{
  "n_head": 8,
  "positions": "learned",
  "seq_len": 256,
  "doc_mask": false
}
Each number is 128 + 24 x the weight over the matrix's rms, rounded and kept within 0 to 255. Layers, rows and columns count from 0.

# layer 8 MLP down (transposed), 1024x256, rms 0.0924, rows 168-267, columns 224-255
[[141 139 148 124 158 144 145 134 160 121 117 142 122 147 164 131  93 119 154 118 117  92 119 147 153 131 116  99  96 124 128 152]
 [180 129 222 130 108  67 145 144 149 148 122 123 170 129 104 159 109 131 157 117 153 121 143 140 134 125 185  89 132 148 136 120]
 [151  99  90  95 101 128 122 126 137 109 151  71 152 124 150  94 126 119 111  97 124 143 131 100 163  99 138 110 135 189 135 118]
 [153 118 163 128  96 147 149 112 133  80 168 158 157 167 122 120 153 117 101 114 113 174 133 137 134 106 165 147 179 167 159 172]
 [101 129 148 153 100 108 170 149 134  84 112 118 151 126  90 154 105  99 116  63 115 154 101 137 138 184 143 161 149 150 137 158]
 [160 120 124 127 132 120 138 131 116 157 110  98 144  89 149 143 151 130 137 121 139 114 138 114 122  98 155 141 115 170 109 106]
 [131 164 131 134 133 131 126 120 138 137  70  95 174 150 152 127 138 106 146 138 107 192  94 152 131 153 120  95 143 155 104 121]
 [205 164 130 129 119 153 141 150 113 114  77 103 134  93 159 137 106 146 144 126 120 126 150 197  82 124 122 166 165 167  93 131]
 [138 141 124 155 127  78 139 124 115 121 128 145 114 142 100 119 150 130  78 135 112 153 125 133 127 119  92 149 124 135 129 133]
 [156 121 127 112 153 109 114  92 128 153 131 116 123 125 121 130 136 113 129 144 130 130 153 158 138 133 144 137 122 143  89 161]
 [160 149 156 105 124 138 117 130 110 149 108 116 137  92 108 119 116 153 137 123  85 145 150 118 127  98 131 133 135 113 134 137]
 [116 112 124 121 130 158 137 123 120 111 127 156  96 122 128 133 132 137 128 128 100 116 129 128 116 126 115 142 136 120 143 150]
 [ 89 128  69 141 124 141 132 129 152 135 164 127 112 119 124 157 116 123  96 128  94 125 167 107 158 161 125 141  98 121 128 128]
 [ 90 127 162 105 173 115 164 142 130 134 126 165 116 141 126  71 122 140  72 143 127 134 103 154  88 108 121 138 167 138 140 130]
 [172 113 163 163 156 197 143  85  96 184 137 158 143 108 122  81 114 141 112 176 164 132 103  95 153 103 119 160 112 141 129 113]
 [124 137 135 107 159 135 133 117 115 161 101 157 127 130 158 152 165 152 146 102 133 114 135 117 149 148 154 116 175 159 104  85]
 [139 138 128 128 156 155 112 143 146 106 116  98 107 131 124 117 128 132 136 155 110 118 150 157 144 148 137 159  90 138 139 126]
 [146  80 117 158  77 143 147 122 147 111 126 119 113 158 110 147 109 161  83 117 134 108 159  78 106 149 111 136 122  93 156 146]
 [103 114 135 159 128  91 124 142 133 147 141 122  98 144 133 121  81 104 102 142 109 124 125 105 134 190 103 128 117 131 114 119]
 [140 136 141 125 134 128 132 154  77 122 135 114 137 136 128 123 128 137  87 117 136 130 154 170  99 133 105 209 156 142 137 138]
 [139 154 151 164  93 128 136 153 157 171 164 103 124 140 113 130  84 150 131 121 129 105 146 142 123 141 187 159 140 163 142 154]
 [ 98 141 153 104 106 138 104 137 144 162 146 125 136 109 175 123 132 137 149 145  82 125 105 116 124 161  95 124 110 143 141 103]
 [140 106 102 153 154 132 123  67  84 124 139 137 130 140 132 155 119 144  86 130 114 151 129 135 162 112  96 131 156 179 107 125]
 [118 114 124 119 134 136 147 136 116 108 185 129 100 114 150 110 125 144 132 100 112 110 125 105 148  94 136 161 128 140 130 103]
 [181 110 127 148 135 132 179 177 134 176  89 114  91 144 132  84 135 147 123 104 134 138 144 119 153  96  36 148 141 143 116 153]
 [ 99  98 150 100 105 140 107 112 131 173 168 143 175 169 109 188 135 144 131 144 135  96 144 114 126 150 175 161 132 149 114 135]
 [126 177 102 111 135 174 100 123 135 127 154 144 115 109 142 163 100 104 135  93 187 179  81  66 117 130 141 147 111 149  65 108]
 [114 134 141 117 139 102 125 106 146 151  83 186 152 103 130  91 127  98 112 150 115  60 134 138 149 153 107 102 111 131 141 116]
 [ 85 121 105 119 153 147 154 110  62 101 157 174 126 175 119 115 142  84 147 135 180 141  54 123 109 116 159 148 122  94 135  57]
 [ 87 117 120 142  60 109 162 142  56 138 128 164 122 153 149 114 126  85 122 104 120 136 153 110 111 141 154 133 151 115 167 164]
 [117 171 135  86 146 128 135 126 127 105 114 158 153 123 136 108 105 149 142 120  86 136 135 135 159 150 137 130 110 122  81 130]
 [159 142 127 177 146 101 123 149 140 157 104 104 133 123 128 134 113 161  92  79 147 125 145 104 144 165  91 150 107 116 121 166]
 [144  97 134 151 150 143 125 130 123  75 103 149 132 110 130  96  97 101 112 151 164  99 141 122 159 144 159 137 125 123  97 161]
 [112 128 152 110 170 171 132 138 121  98 142 143 128 169 124 147  74 181 154 168 107 130 117 165 123 123 119 194 151 135 111 108]
 [128 142 125 164  81 137 147 134 187 170  82 114 161 156 173 165 141 109 142 112 107 118  80 127 124 122 141 143 141  98  97  89]
 [119 171 152 152 104  89  99 155 144 126 105 122 138 136 126 114 149 155 166 155 168 132 126 141 120 116 122 129 130 132 161 116]
 [144 127 135 143 112 143 136 128 116 121  80 100 103 140 112 137 116 124 154 163 101 123 127 147 153  78 118 139 162 123 119 118]
 [152 171 119 116 101  88  93 127 132 124 131 137 155 115 146 157  77 163 119 110 130 132 114 153 137  94 105 124 141 105 125 100]
 [158 111 138 119 167 125 132 125 138 111 121 154 134 162 120 162 101 125 140 120 148 169 150 129 106  83 153 129 179 118 164 171]
 [118 136 111 176 129  97 129  99 148 152 110 137 172 116 135 147 169  96 132 131 138 142 150 125 101 123 114 132 131 115 121 166]
 [112 130  99 142 145 167 128 130  97 125 120 114 137 114 137 100  88 132 101 146 116 126 143 113 130 146 109 128 114 167 124 120]
 [117 134 124 173 145 126 137  90 136 134 127  84 117 146 184 106 131 121 128 135 116 162 117 136 146 132 131 134 100 112  93  61]
 [117 114 125  97 140 132 122 118 112 108 153  90 161  94 109 115 147 153 123 109 105 111 131 125 140 100 123 109 142 160 121 130]
 [162 119 114 128 150 138 130 145 124 107 136  68 117  96 155 144 143 181 120 132 129 145 139 152 117 127 142 140 113 126 134 109]
 [132  92 133 104 133 112 141 120 135 143  88 120 132 146 104 129 118  91 182  92 125 131 108 119 159 121 173 158 123 123  94 143]
 [190 150 122 150 106 111 174 148 101 107 159 126 159  94 110 116 179 118 179 122  39 129 132 133  99 123 167 175 116  79 127 140]
 [116 115 100 116 129 125 115  82 117 111 125 127 149 121 154 117 150 111 129  84 176  99 107 165 108 131 118 119 131 177 163 114]
 [115 109 141  88  90 112 127 131 152 138  72 116 114  78 129 170 146 131 168 101 148 161 137 111 122 161 169 187 142 172  86  86]
 [132 108 103 138  76 107 138  90  98  87 187 141 138 149  89 105 117 103 109 191 154 148 136 118 116 176 111 132 104  88 154 116]
 [134 116 163 141 141 152 117 132 107 109 141 147 158 139 148 125 114 135 128 122 132 123 143 169 122 131 120 147 141 119  92 132]
 [127 139 174 169 147  95 114 127 134 161 105 140 164  88 118 144 162 189 148 118 100 150 108 136 146 138 133 120 163 142  92 133]
 [140 153 127 147 140 148 148 164 107 121 144 102 108 123 164 167 128 121 131 136 163 133 160 162 105 123 119 179 132 139 117 133]
 [124 145 145 131 115 142 143 132 127 121 115  89  55 162  78 150 117 118 152 136 111 128 129 147 169 136 142 154 149 161  87 138]
 [135 125 140 124 130  94 132 136 111 138 124 112 163 123 142 135 151 116 119 125 121 142 133 124 116 130 126 155 147 139 140 120]
 [103 148  99 115 154 182  97 128 141 131 136 174 148 113 116 128 115 137 142 138 158 134 140 106 141 112  97 142 127 157 105  84]
 [125 137 128 187 152 169 104 160 118 144 177 141 127 197 130 109 107 140  70 111 141  75 124 135 134 144 133  88 137  99 120 125]
 [105 122 116 154 145 153 134 132 109 109 113 133 157 103 150 136 155 125 115 113 146  89 121 136 134 103 140 166 124 129 117 137]
 [139 128 117 116 123  85 146 138  98 154 123 186 126 111 142  69 121 137 132 141 126  99 163 145 123 192  83 159 110 112 163 146]
 [147 151 164 180 142 120 143  94  96 144 110 138 136 137 146 141 111 116 114 106  85 109 106 106 180 114 118 101 135  95 125 155]
 [124 184 181 179 120 151 163 148 163 135 136  98 143 163 136 146 163 108 120 161  96 105  90 134 112 116 132 118 123 165 191  52]
 [112  86  97 177 137 134 137 132 149  95 132 110 130  79 135  81 112 120 144 172 112 127 136 131 113 119 101 159 124 109 101 106]
 [137 122 126 110 106 115 166  57 157 121 146 150 132  74 129 113 166  82 132 146 119 143 133 151  92 120 113 141  92 138 155 128]
 [141 126 115 192 135 155 120 140 134 132 151 108  76 148  92 121  84 140 145  99 131 149 143 141 114 150 164  96 119 116 112 140]
 [115 108 143 125 154 134 123 146 180 139 129 126 153 116 127 148 144 135 108 117 145 145 131 108  99 119 140 123 143 146 150 192]
 [120 106 119 166 126 129 123 167  89 164 150 103 144 123 123 133 156 166 116 114 138 144 115 110 164 148 135 169 111 161  98 135]
 [ 93 116 129  76 115 148 122 145 122 102 160  71 154 124 172 121 121 113  78 114  74 133 152 148 167 113 154 141 127 144 122 116]
 [114 166  80 110 162 174  88 123 116 132 121 114 136 119  79 112 147 151 129 131 139 124 136 138 147 134 157 112 175 140 127  92]
 [139 120 117 135 113 135 141 109 133 153 121 107 112 126 123 144 109 105 153 135 120 135  98 115 109 157 149 139 122 139 129 119]
 [159 150 136 148 150 120 161 162 166 123 118 131 153  95  52  66 102 111 134 155 141 173 133 142 198  95  89 132 154 163 108  94]
 [166 148 104 117 102 134 133 179 132 147  82 102 189 132 136 131 122 120 123 164 114 141 131 115 132 135 142 165 124 117  88 117]
 [161 127  85 144 161 138 140 158 147 137  87 157 120 129 119  81 133 113 103 155 104 137 141 117 151 140 150 152 169 167 132 126]
 [131 139 152 104 144 117 102  81  91 165  72 139 162  97 157 111 136 139 100 108 132 107 170 134  69 168 124 125 113 103 135 132]
 [145 130  99 150 140 145 110 133 122 108  82 138 131 130 140 164 151 120 120 143 123 140 142 148 136 137 151  99 134 128 108 116]
 [110 145 125 156 124 116 116 149 150 114 147 140 143 106 116 156 161 139 141 126 138 141 105  91 123 117 116 137 101 113  75 127]
 [142 117  87 110  92 154  60 128 157  57 137 108 106 114 138 155 130 146 152 165 113 146  86 116 105 154 160 121 155  60 184  68]
 [116 130 100 120 125 117 135 143  90  81  99  79 129 155 127 139  98 106 152 137 146  93 104 122 129 111 158 163 136 149 137 165]
 [148 133 110  86 115 136 123 115 117 119 105 142 106 114  80 159 116  42  78  90 154  93 164 139  99 141 120 160 117 124 149 139]
 [124 168 168 144 133 137 141 102 135 119 123 125 165 133 178 132 120 120 106 128 142 173 137 120 124 120 100 101 142 130  90 137]
 [178 121 126 141 134  55 164 171 132 126 140 151 124 144 108 120 115 101 148 130 132 143 114 118 144 127 100 135 127 165 138 167]
 [ 87 117 109 107 132 130  82  95 159 153  96 144 166  84 135 127 155 144 127 132 178 128 121 104 158 159 152 118 125  94 125 153]
 [110 135 121 153 122 123 166 127 156 159 101 172 129 146 112 142  90 109 176 119 106 129 134  82 143  77 159 130 158 118 101 115]
 [123  94 138 117 117  89 134 122 119  99 126  90 190 125 134 129 171 138 137 107 161 153 110 153 121 113 144 115 142 178 103 103]
 [128 124  83 114 113 151 132 144 161 153 122 121  71 141 126 129 162 142 122 125 109 127 136 135 143 148 119 100 102 109 106 114]
 [147 102 132 119 115 132 129 109 146 124 127 129 102 101 130 126 138 109  75 122 130 117 160 120 114 132 107 106 171  90  90  99]
 [142 120 116 162 147 129 130 116 120 129 144 118 120 133 150 119 138  97 134 137 115 172 131 113 109 101 100 130 133 143 134 117]
 [128 132 162 171 103 178 129 147 117 100 127 129 111 133 139 124 125 114 116 117 150 154 121 110 146  95 104 147 117 122 128 153]
 [110 108 151 137 147 132 165  84 112 116 148 113 175  90 120 124 178 168 146 153  98 121 118 135 134 151 143 169 148 138 175 111]
 [ 77  79 105 121  84  85  91 143 153 139 136 126 113 128 120 156  94  84 140 128 155  91 122 118 128 119 118 111 129 185 122 118]
 [136  93 134 162 126 106 139 138 170 124 156 129 140 173 122 120 109 169 124 126 142 145 126 159 142 126 126 144 134 128 130 129]
 [112 116 121 146  98 153  95 171 145 107 118 108 163 149 133 135  96 130 171 119 156 159 122 189 123 183 136 179 119 134  97 179]
 [105 109  90 201 146 135 139 181 118 113 122 132 103 156 170 117 149 125 143 130  97 127 153 105  99 106 155 136 106 123 102 117]
 [116 126 136 182 115 190 169 140 128  95 174 110 124  96  99 117 176 181 192 179 184 118 128 146  68 198 121 125 161  83 157  83]
 [ 96 129 116 125  85 122 127 124 111 126 100 186 127 138 177 169 124  69 118 125  90 157  82 117 120 149 164 121 133 127 165 117]
 [122 131 139 165 132 124 145 140 113 110 114 126 128 197 172 105 158 143 131  92 116 131 127 104 104 101 151 134 130 114 100 168]
 [ 97  94 119 113 136 156 149  86 150 161 103 105 133 188 105 113 146 110 136 120 173 114 119 138 126 131 129 101 126 142 165 135]
 [129 135 124 132 124 120 111 187 118 132 102 132 130 131 156  92 132 162  93 144 121 129 119 144 157  98 106 124 141 138 120 132]
 [120 156 137 143  91 118 122 136 149 154 176 133 146 141 150 137 119 126 108 148  98 126 128 153 139  94  99 112 182 154 133 141]
 [134 114 103 104 110 125 193 181  87 161 163  96 143 124 128 151 144 110 106 169 120 137 115 107 134 111 148 146 114 141 103 159]
 [149 166 128 101 121 103  97 116 144 106 145 106 116 116 149 121 112 115 115 121 171 122 129 126  62 101  65 131 159  88 114 101]
 [116 151 193 121 127 147 115 101 151 110 172 157 127 132  86 129  78 155 124  76  82 113 116  86  74 135 128  93 116 114 134 140]]
# layer 8 MLP up, 1024x256, rms 0.107, rows 169-268, columns 224-255
[[137 109 124 130 197  70 100 110 100 125 113 172 128  85 119 188 122 203 105 142 135 121 184 138 151  90 168 104 109 159 147 138]
 [130 134 126  99 168 163 113 118 134 159 152 173 105 182  88  81 103 135 131 105 137  99 161  84 129 113 117 112 132  95 126 139]
 [143 151 120 111 125 115 141 121 129 115 180 116 139 130 148  94 135 139 106 142 137 109 124 145 147 155  63 162 151 124 156 134]
 [125  65  60 128 125 116 139 128 107 127 126 153 130 151 141 137 163 162 132 157 136  64 142 122  99 149 126  69 107 133 132  57]
 [107 119 141 163 118 131 128  71 152 126 121 158 123 127  94 127  76 174  90 132 133 145  89  96 154 129 146 110  87 104 152 139]
 [119 131 140 104 113 157 108 132 156 145 145 141 114 148 107 112  71 151 121 136 162 127 171 122 131 165 128 154 138 107 161 154]
 [132  96 144  98 121 117 156  66 118 148 154 127 131  94  94 134  69 119 179 152 123 124 130 132 160 120 181 144 175 116 113 141]
 [123  90 100  93 105 126 103 115 149 133 111 108 126 153 109  91 137 146 135 138 146  97 140 135 124 126 128 148 109 118 113 117]
 [152 106 147 131 135 149 146 116 113 121 125 145 111 131 123 128 127 103 129 109 177  55 137 128 126 100  94 132 155 102 129 112]
 [109 130 154 145 173 117 137  72  74 103 164 152 112 147 128 170 102 183 135 105 126 161 145 148 108 159 146 138 177 141 144 136]
 [117 141 116 151 123 108 131 122 160 148 151 104 148  94 120 131 128 156 103 136 128 118 113 132 149 109 130 110 122 157 135 103]
 [111 156  95 128  88 124 112  98 137 153 114 138 149 101 121 101 153 135 124 158  98 119 190 145 120 158 110 130 145  92  99 121]
 [141 167 105 126  97 123 102 110 149  80 133 201 109 109 140 141  80 120 133 140 127 143 135  97 165 106 160 137 127 103 144 131]
 [171 136 126 163 125 115  96  82 131 157 137 116 116  93  95 120 118 153 170 143 143  73  84 178  95 157 167 123 132 132 131  92]
 [ 93 161 144 118 126 145 125 134 132 170 120 137 127  82 123 126 124 127 131 141 123 147 147 153  87 129 143 151 155  99  97 108]
 [108  82 159 112 106 130 132 107 161 137 153 151 123 140 114 172 113 140 138 114 134 182 108 177 132 157 154 108 156 136 103 127]
 [181 141  76  97 126 142 124 147 168 144 101 124 101 125 110 150 133 162 126 142 127 126 100 115 124 121 121 107 115  90 122 157]
 [100 128 114 131 121 130 173 107 131 105 136 131 120 130 145 126 139 119 113 128 154  97 131 130 100 136  99 100 129 137 143  99]
 [144 102 135 119 116 144 141 109 130 125 134  95 128 109 110 189 118 149 103 156 116 162 104 127 151 118 121 107 162 121 116  93]
 [172 154 133 112 139  94 119 135 105 126 115 120  97 147 139 154 115 134 110 122 154 143 139 150 127 123 111 157 144 134 106 166]
 [ 91 132 106 106 120 102 142 161  97 139 147 107 161 180 144 155 133 130  98 173 160 181 184  85 133 122 120 124 128 123 115 155]
 [131  87 136 138  73 108  97 132 177 150 130 124 101 138 117 134 141 155 124 180 119  92 116 183 120 126 148  90 126 124 146 120]
 [100 107  94 109 171 120 101 112 152 108 134  94 108 117 153 152 173 154 134 132 141 111 143 125 130 167 132  77 111 163 165 126]
 [123 126 172  85 124 121 148 129 169 110 182 127 110 130  82 163 111 135 110 157 134 118 148 146 126 172 139 133 133 170 103 111]
 [136 147 108 158 110 112 129 131 104  81 119 162 158 132 137 142 113 110 140 128 165 136 153 147 127  83 103 124 127  89 148 120]
 [123 158 133 141 124 130 202  70 112  95 154 163 143 142  70  92  95 134 116 157  99 156 156 161 113 118 175 122 134 129 134 112]
 [164 169 146  67  88 130 113 102 145 152 120 144 109 116 141 135  83 102 139 129 148  80 120 115 134 109 124 119 127 119 143 176]
 [138 135  79 139 133 121 150 122 107 113 139 115 135 122 120  92  98 131  76 126 156 116  86 138 108 138 156 162 150 107 173 134]
 [164 118 106 137 150 158 152 131 128 100 133 123 105 107 158 141 121 126 122 136 128  99 139 113 116  96 127 148 135 106 135 127]
 [116 117 149 132  69 115 161 113 107  78 140 122 130 159 142 156  88 152 126 138 133 127 125 128 130 146 173 108 111  73 129 101]
 [143 129 127 124 135 150 118 158 109 126 128 164 146 153 140  96 138 111  94 183 135  97 122 136 120 123 134 132 120 129 130 133]
 [139 116 133 125 143 152 160 110 123 101 136 159 165 139  48  91 132 103 111 134 137  66 125 112 102 162 114 150 135 156 166 151]
 [101 103 144 106 103 111 145 113 130 159 190 162  66 112  93 164 127 123 103 124 166 130 107 101 179 125 147 152 138 115 125 155]
 [138 114 121 132 140  98 107 114 147 110 150  97 122 121  85 136 113 109 140 145 132 120  77 146 164 129 135 148 121 134 129 171]
 [135 124 163 123 170  95 153 100 141 150 160 125  97 118  89 149  81 151 107 133 125 115 121  90 128 141 141 102 134 109 163 124]
 [132 117 127 109 109 138 137 115 115 156 153 155 168 159 141 145 113 128 149 128 123 124 148 121 131 148 129  87  90 150 138 136]
 [169 114  86 113 148 135 138 109  59 155 135 143 116 182 102 128 141 167 121 117 128 103 148  79 149 108 151 108 134  81 154 115]
 [143 167 118 132 111 170 132 104  89 133 116 156 145 128 102 132 170 143 130 133 131  94 162 127 157 157 116 131 145 128 109 134]
 [145 120 117  79 128 131 156 146 127 102 148 132  67 196 103 138 115 122 157 124 120 144 127  93 129 139 163 130 102 142 152 146]
 [147 132 114 129 125 125 144 152 109 113 141 158  88  89 100 129 125 131 127 131 111  94 132 129 165 128 152 119 142 162 145 133]
 [147 109 104 128 116 114 135 115 104 112 136 135 122  67 107 160 162 117 140 136 139 174 114 109 111 118 145 102 153 161 113 170]
 [ 81 120 128 145 120 135 129 118 141 138 137 162 103 111 136 161 150 121  96 153 151 116  95 167 160 132 134 167 155 109  99 138]
 [135 124 114 104 146 151 160 159 142 114 122 161 139 126  92 181 133 134 133 148 118 110 108 126 191 144 122 155 130  54 122 152]
 [119 184 115 158 139 158 123 133 133 112 127 145 152 100 140 131 150 108  76 144 126 129 136 108 123 145 100  97 127 112 112 135]
 [121 107 158 122 139 124 130 147 125 137 167 182 108 124 129 177  48 134 124 104 152 147 170 130 184 190 187  86  99 130 155 126]
 [179 126 110 107 111 122 121 136 159 163 117 103 121 103 119 153 146 121  87 110 131 126 136 145 146  97 153 108 139 178  97  92]
 [121 104 102 130 107  88 123 134 123 198 129 150 142 128  84 120 128 118 141 168  94  85  85 116 127 107 151  90 104 138 133 120]
 [131 114 120 126 141  97 170  84 115 151 141 166 125  62 112 176 127 157 100 140 136 154 162 141 148 154  94  96  94 192 133  92]
 [168 116 142 136  98  94 137 148 114 154 168 149 103 116 114 161 126 150 150 150 126 159 147 153 174 114 156 130 116 144 142 148]
 [129 137  99 127 126 127 151 111 114 131 134 127  95 153  94 111 120 121 125 136 120  87 133 163 141 134 129 162 102  73 143 107]
 [127 179 117 133 122  83 172 134 142 109 149 116 101  96  92  98  78 113 124 138 130 131 157 135 158 124 151 115 151 172 164  90]
 [115  94 137 116 109  95 119 129 103 127 152 140 116 121 120 172  80 172 100 164 162  92 152 159 104 129 107 133 124 155 201  82]
 [102 123 113 141 138 130 139 139 120 107 114 154 100 147 121  76 123 128 122 132 127 101 104 126 124 144 117  93 116  92 125 119]
 [146 147 139  86 131 114 146  99  92 186 147 141  81 143  90 114 163 116  94 149 112 135 140 138 130  98 157 107 117 127 117 148]
 [184 116 114 126 108 128  98 118 141 137 127  91  93 108 127 189 143 172 130 165 150 183 128 154 128 142 119 124 181  94 151  86]
 [129 124 116 123 130  76 165  90  86  91 165 132 119 125 132  93 121 116 139 159  92 123  99 114 135 117 124 124 175 154 134 137]
 [179 150 115 118 130 129 129 143 130 134 124 150 114 158 110 136 123 129  96 125 134 116 119 168 223 130 113 128 107  83 112 132]
 [150 118 101 115 133  81  88 120 144 116 165 150  78 148 122 123 132 113 155 125 159 170 137 147 114 118 134 148 145 157 176 151]
 [128 100  60  92 148  97  96  95 100  98 127 153  95  84 118 110 129 143 110 128 144 124 103 139 149 157 134 153 146  95 108 165]
 [165 154 131  95 108 136 151 134 113 120 164 146 134 140 121 162 107 138 160 116 155 123 106 108 137 147 101 142 166 116 170 122]
 [137 155 134  99 125  81 141 114 114 177 131 160 124 165 106 146 120 113 110 138 172 148 127 143 117 105 130  95 137 103 156 159]
 [105 164  85 122 178  92 111 130 115 150 108 117 137 175 141  78 103 137 131 155 161 133 136 123 111 124 164 125 159 142 122 125]
 [132 149  90 148 107 106 123 134 112 106 120 160 132 116 146 115 122 120 159 132 112 148 107 130 151 126 145 130 104 116 120  87]
 [ 82 138 116 117 126  93 133  96 109 145 133 131 141 125 115 140 152 129 108 145 119 111 108 134 144 130 139 155 127 111 174 161]
 [130 139 127 122 140 129 139  76 103 132 127 152 108 147 116 104 129 120 158 127 149  82 169  95 122 120  83 133 118 138 161 155]
 [142 138  92 126 124 132 146 109 113 153 135 131 120 119 100 117 114 138 141 123 158 119 127 105 111 140 108 138 129 142 179 107]
 [149 151 156 111  98 134 127 126 125 119 130 131 100 122 110  98 103 147 130 156 153 110 141 118 123 121 138 149 129 117 131 116]
 [158 148 155 131  97  92 136 122  68 134 159 161 114  98 100 146 137 107 115  87 152 110 120 150 135 109 185 138 122 156 174 146]
 [137 126 124  95 163 118 159 109  65 138 123 153 140 153 101 134 110 145 113 116 123 183 113 161 122 129 120 115 113 106  96 132]
 [167 143  88 107 146 104 119 109 110 106  94 142 118 191 141  94 133 134 158 166 157  92 106 122 166 151  99 137 162 148 145 143]
 [112 134 124  71 112 129 201 152 130 116 132 146 103 125  99 116 109  91 103 127 143 129  71  71 162 134 137  98 144 179 192 109]
 [113 146 139 118 114 127 183  88  96 114 118 170 116 116 124 129  98 150 116 121 157 189 122 105 144 100  96 137 167 130 121  99]
 [152 112 108 125 133  91 166 131 127  98 117 110 115  89 121 146 141 116 139 109 121 125  72 118 135 100 121 117 131 158 141 144]
 [167 137 151 129  77 134 153 106 146  82 125 157  98 164 129  90 165  90 146 125 151 113 122 120 108 154 152 136 173 121 162 113]
 [131 126 134 105 126 160 112 117 117 176 118 164 132 146 138 145 155 111 149 153 109 103 101 149 132 154 182 121 148  84 136 101]
 [159 110 148 102  79 153 170 146 143 127 169 117 139 110 155 105 124 103 145 144 145  99 113 138 103 164 119 107  97 152 110  82]
 [120 105  90 127 122 153 133  68 164 171 133 143  99 108 102 140 115 141 121 137 119 112 103 139  97 137 139 124 118 105 125 107]
 [136 145 120 100 114 120 121  82 142 154 144 117  88 131 119 129 120 145 127 137 170  95 129 166 115 112 130 132  96 114 117 110]
 [143  96 105  78 141 150 141 132 170 155 141 157  82 108 120 146  90 101 114 119 207 140 108 123 125 105 102 135 174 149 138 136]
 [176 188 118  98 128 110 144 115 110 149 132 148 163 118 141 135  93 125 119 151 138 138  80 105 122 130  94 134  88 136 106 130]
 [130 125 113 142  93 129  90 108 130 130 143 117 119  91 110 101 153  95  93 128 134  79 113 145 143 152 160 132 172 144 149 143]
 [109 132 151 120 105 119 140  98  98 106 108 126 140 134 122 139 104 132 112 157 116 126 137 134  98 129 116 132 112 138 107 133]
 [138 132 138 160  99 102 138 124 128  95 157 155 149 167 124  93 108 116 118 125 134 159 108 153 142 151 119 128  82 165 114 156]
 [116 101 120  96 146 114 144 150 147 146 140 126  98  97 122 101 118 140  75 154 128  99 120 100 108 154  99 108 141 155 132 113]
 [ 92 102 105  88 135 129 178 115 138 146 127 116 121 128 121 128 135 167 101 143 103 107 128 102 153 170 132 103 142 128 111 139]
 [135 150  86 144 146  91 114 146 153 109 138 128 147 139 131 149 139 124 121 121 121  92 127 181 135 135  61 156 103 154 133 103]
 [153 131  62 124 105  97  96 119 123 141 124 150 117 127  88  86 117 172  83 158 143 115 184 150 137 139 127 102 104 170  96 137]
 [163 159 106  90 127 131 136  95 157 116 104 134 151 133 107 132 135 162 136 121 137 157 150 120 137 119 114 110 142 138 119 133]
 [123 145 130 107  71 152 153 117 132 166 155 189  99 124 122 113 125  97 187 120 119 128 107 131 160 107 124 137 110 136 123 144]
 [147  99 164  99  98 123 140 108 149 125 155 135 122  76 107 178 123 131 160 166 140 122 132 112 161 156 165 108 132 115 177 106]
 [127 169  62 123 108 102 148 113 127  96 109 170 133 122 126 135 125 151 118 132 192 100 107 146 143 125 117 135 140 120 178 136]
 [146  97 165  84 140 161 140 120 121 137 163 145  70 126  85 113 102 119 130 153 153 166 158 120 106 135 137 115 196 137 132  97]
 [ 93 119 133 113 181 114 161  60 117 103 158 166 101 175 113 138 122 131 155 130 162 140 137  93 128 118 138 161 121 163 145 143]
 [133 149 102 121 162  77  99 119 103 139 146  99 121 134 132 161  92 168 129 125 147 165 176 102 162 119  97 152 123 115 130 142]
 [118 125 102 106 166 119 141 122 119 134 125 124 126 135  73 129 156 122 122 175 131 106 155 135 120  99 164 128 144 131 181  73]
 [139 144 116  94  99 121 136 127 115 115  79 156  95 153 147 111 135 127 137 152 128 134  96 115 162 126  94 121 104 128 102 143]
 [133 212 132 109 112 102 126  63 106 160 143 151 113 149 133 109 111 149 118 143 144 136 165 111 121 151 116 123 125 151  82  71]
 [122  99 149 128 117 134 123 145 144 137 113 202 155  69  97 125 122 114 134 118 127 118 162 120 157 126 148 119 123 144 113 172]
 [132 135  89 140 120 105 113  92 136 143 122 163 161 156 155  85 109 153 142 145 127 138 139 121 105 130 155 101 157 116 101 122]
 [135  87  90  92 102 119 134 158 109  97 145 143 143  92 102 152  93  96 184 112 169 156  91 142 136 139 137 117 132 165 144 148]]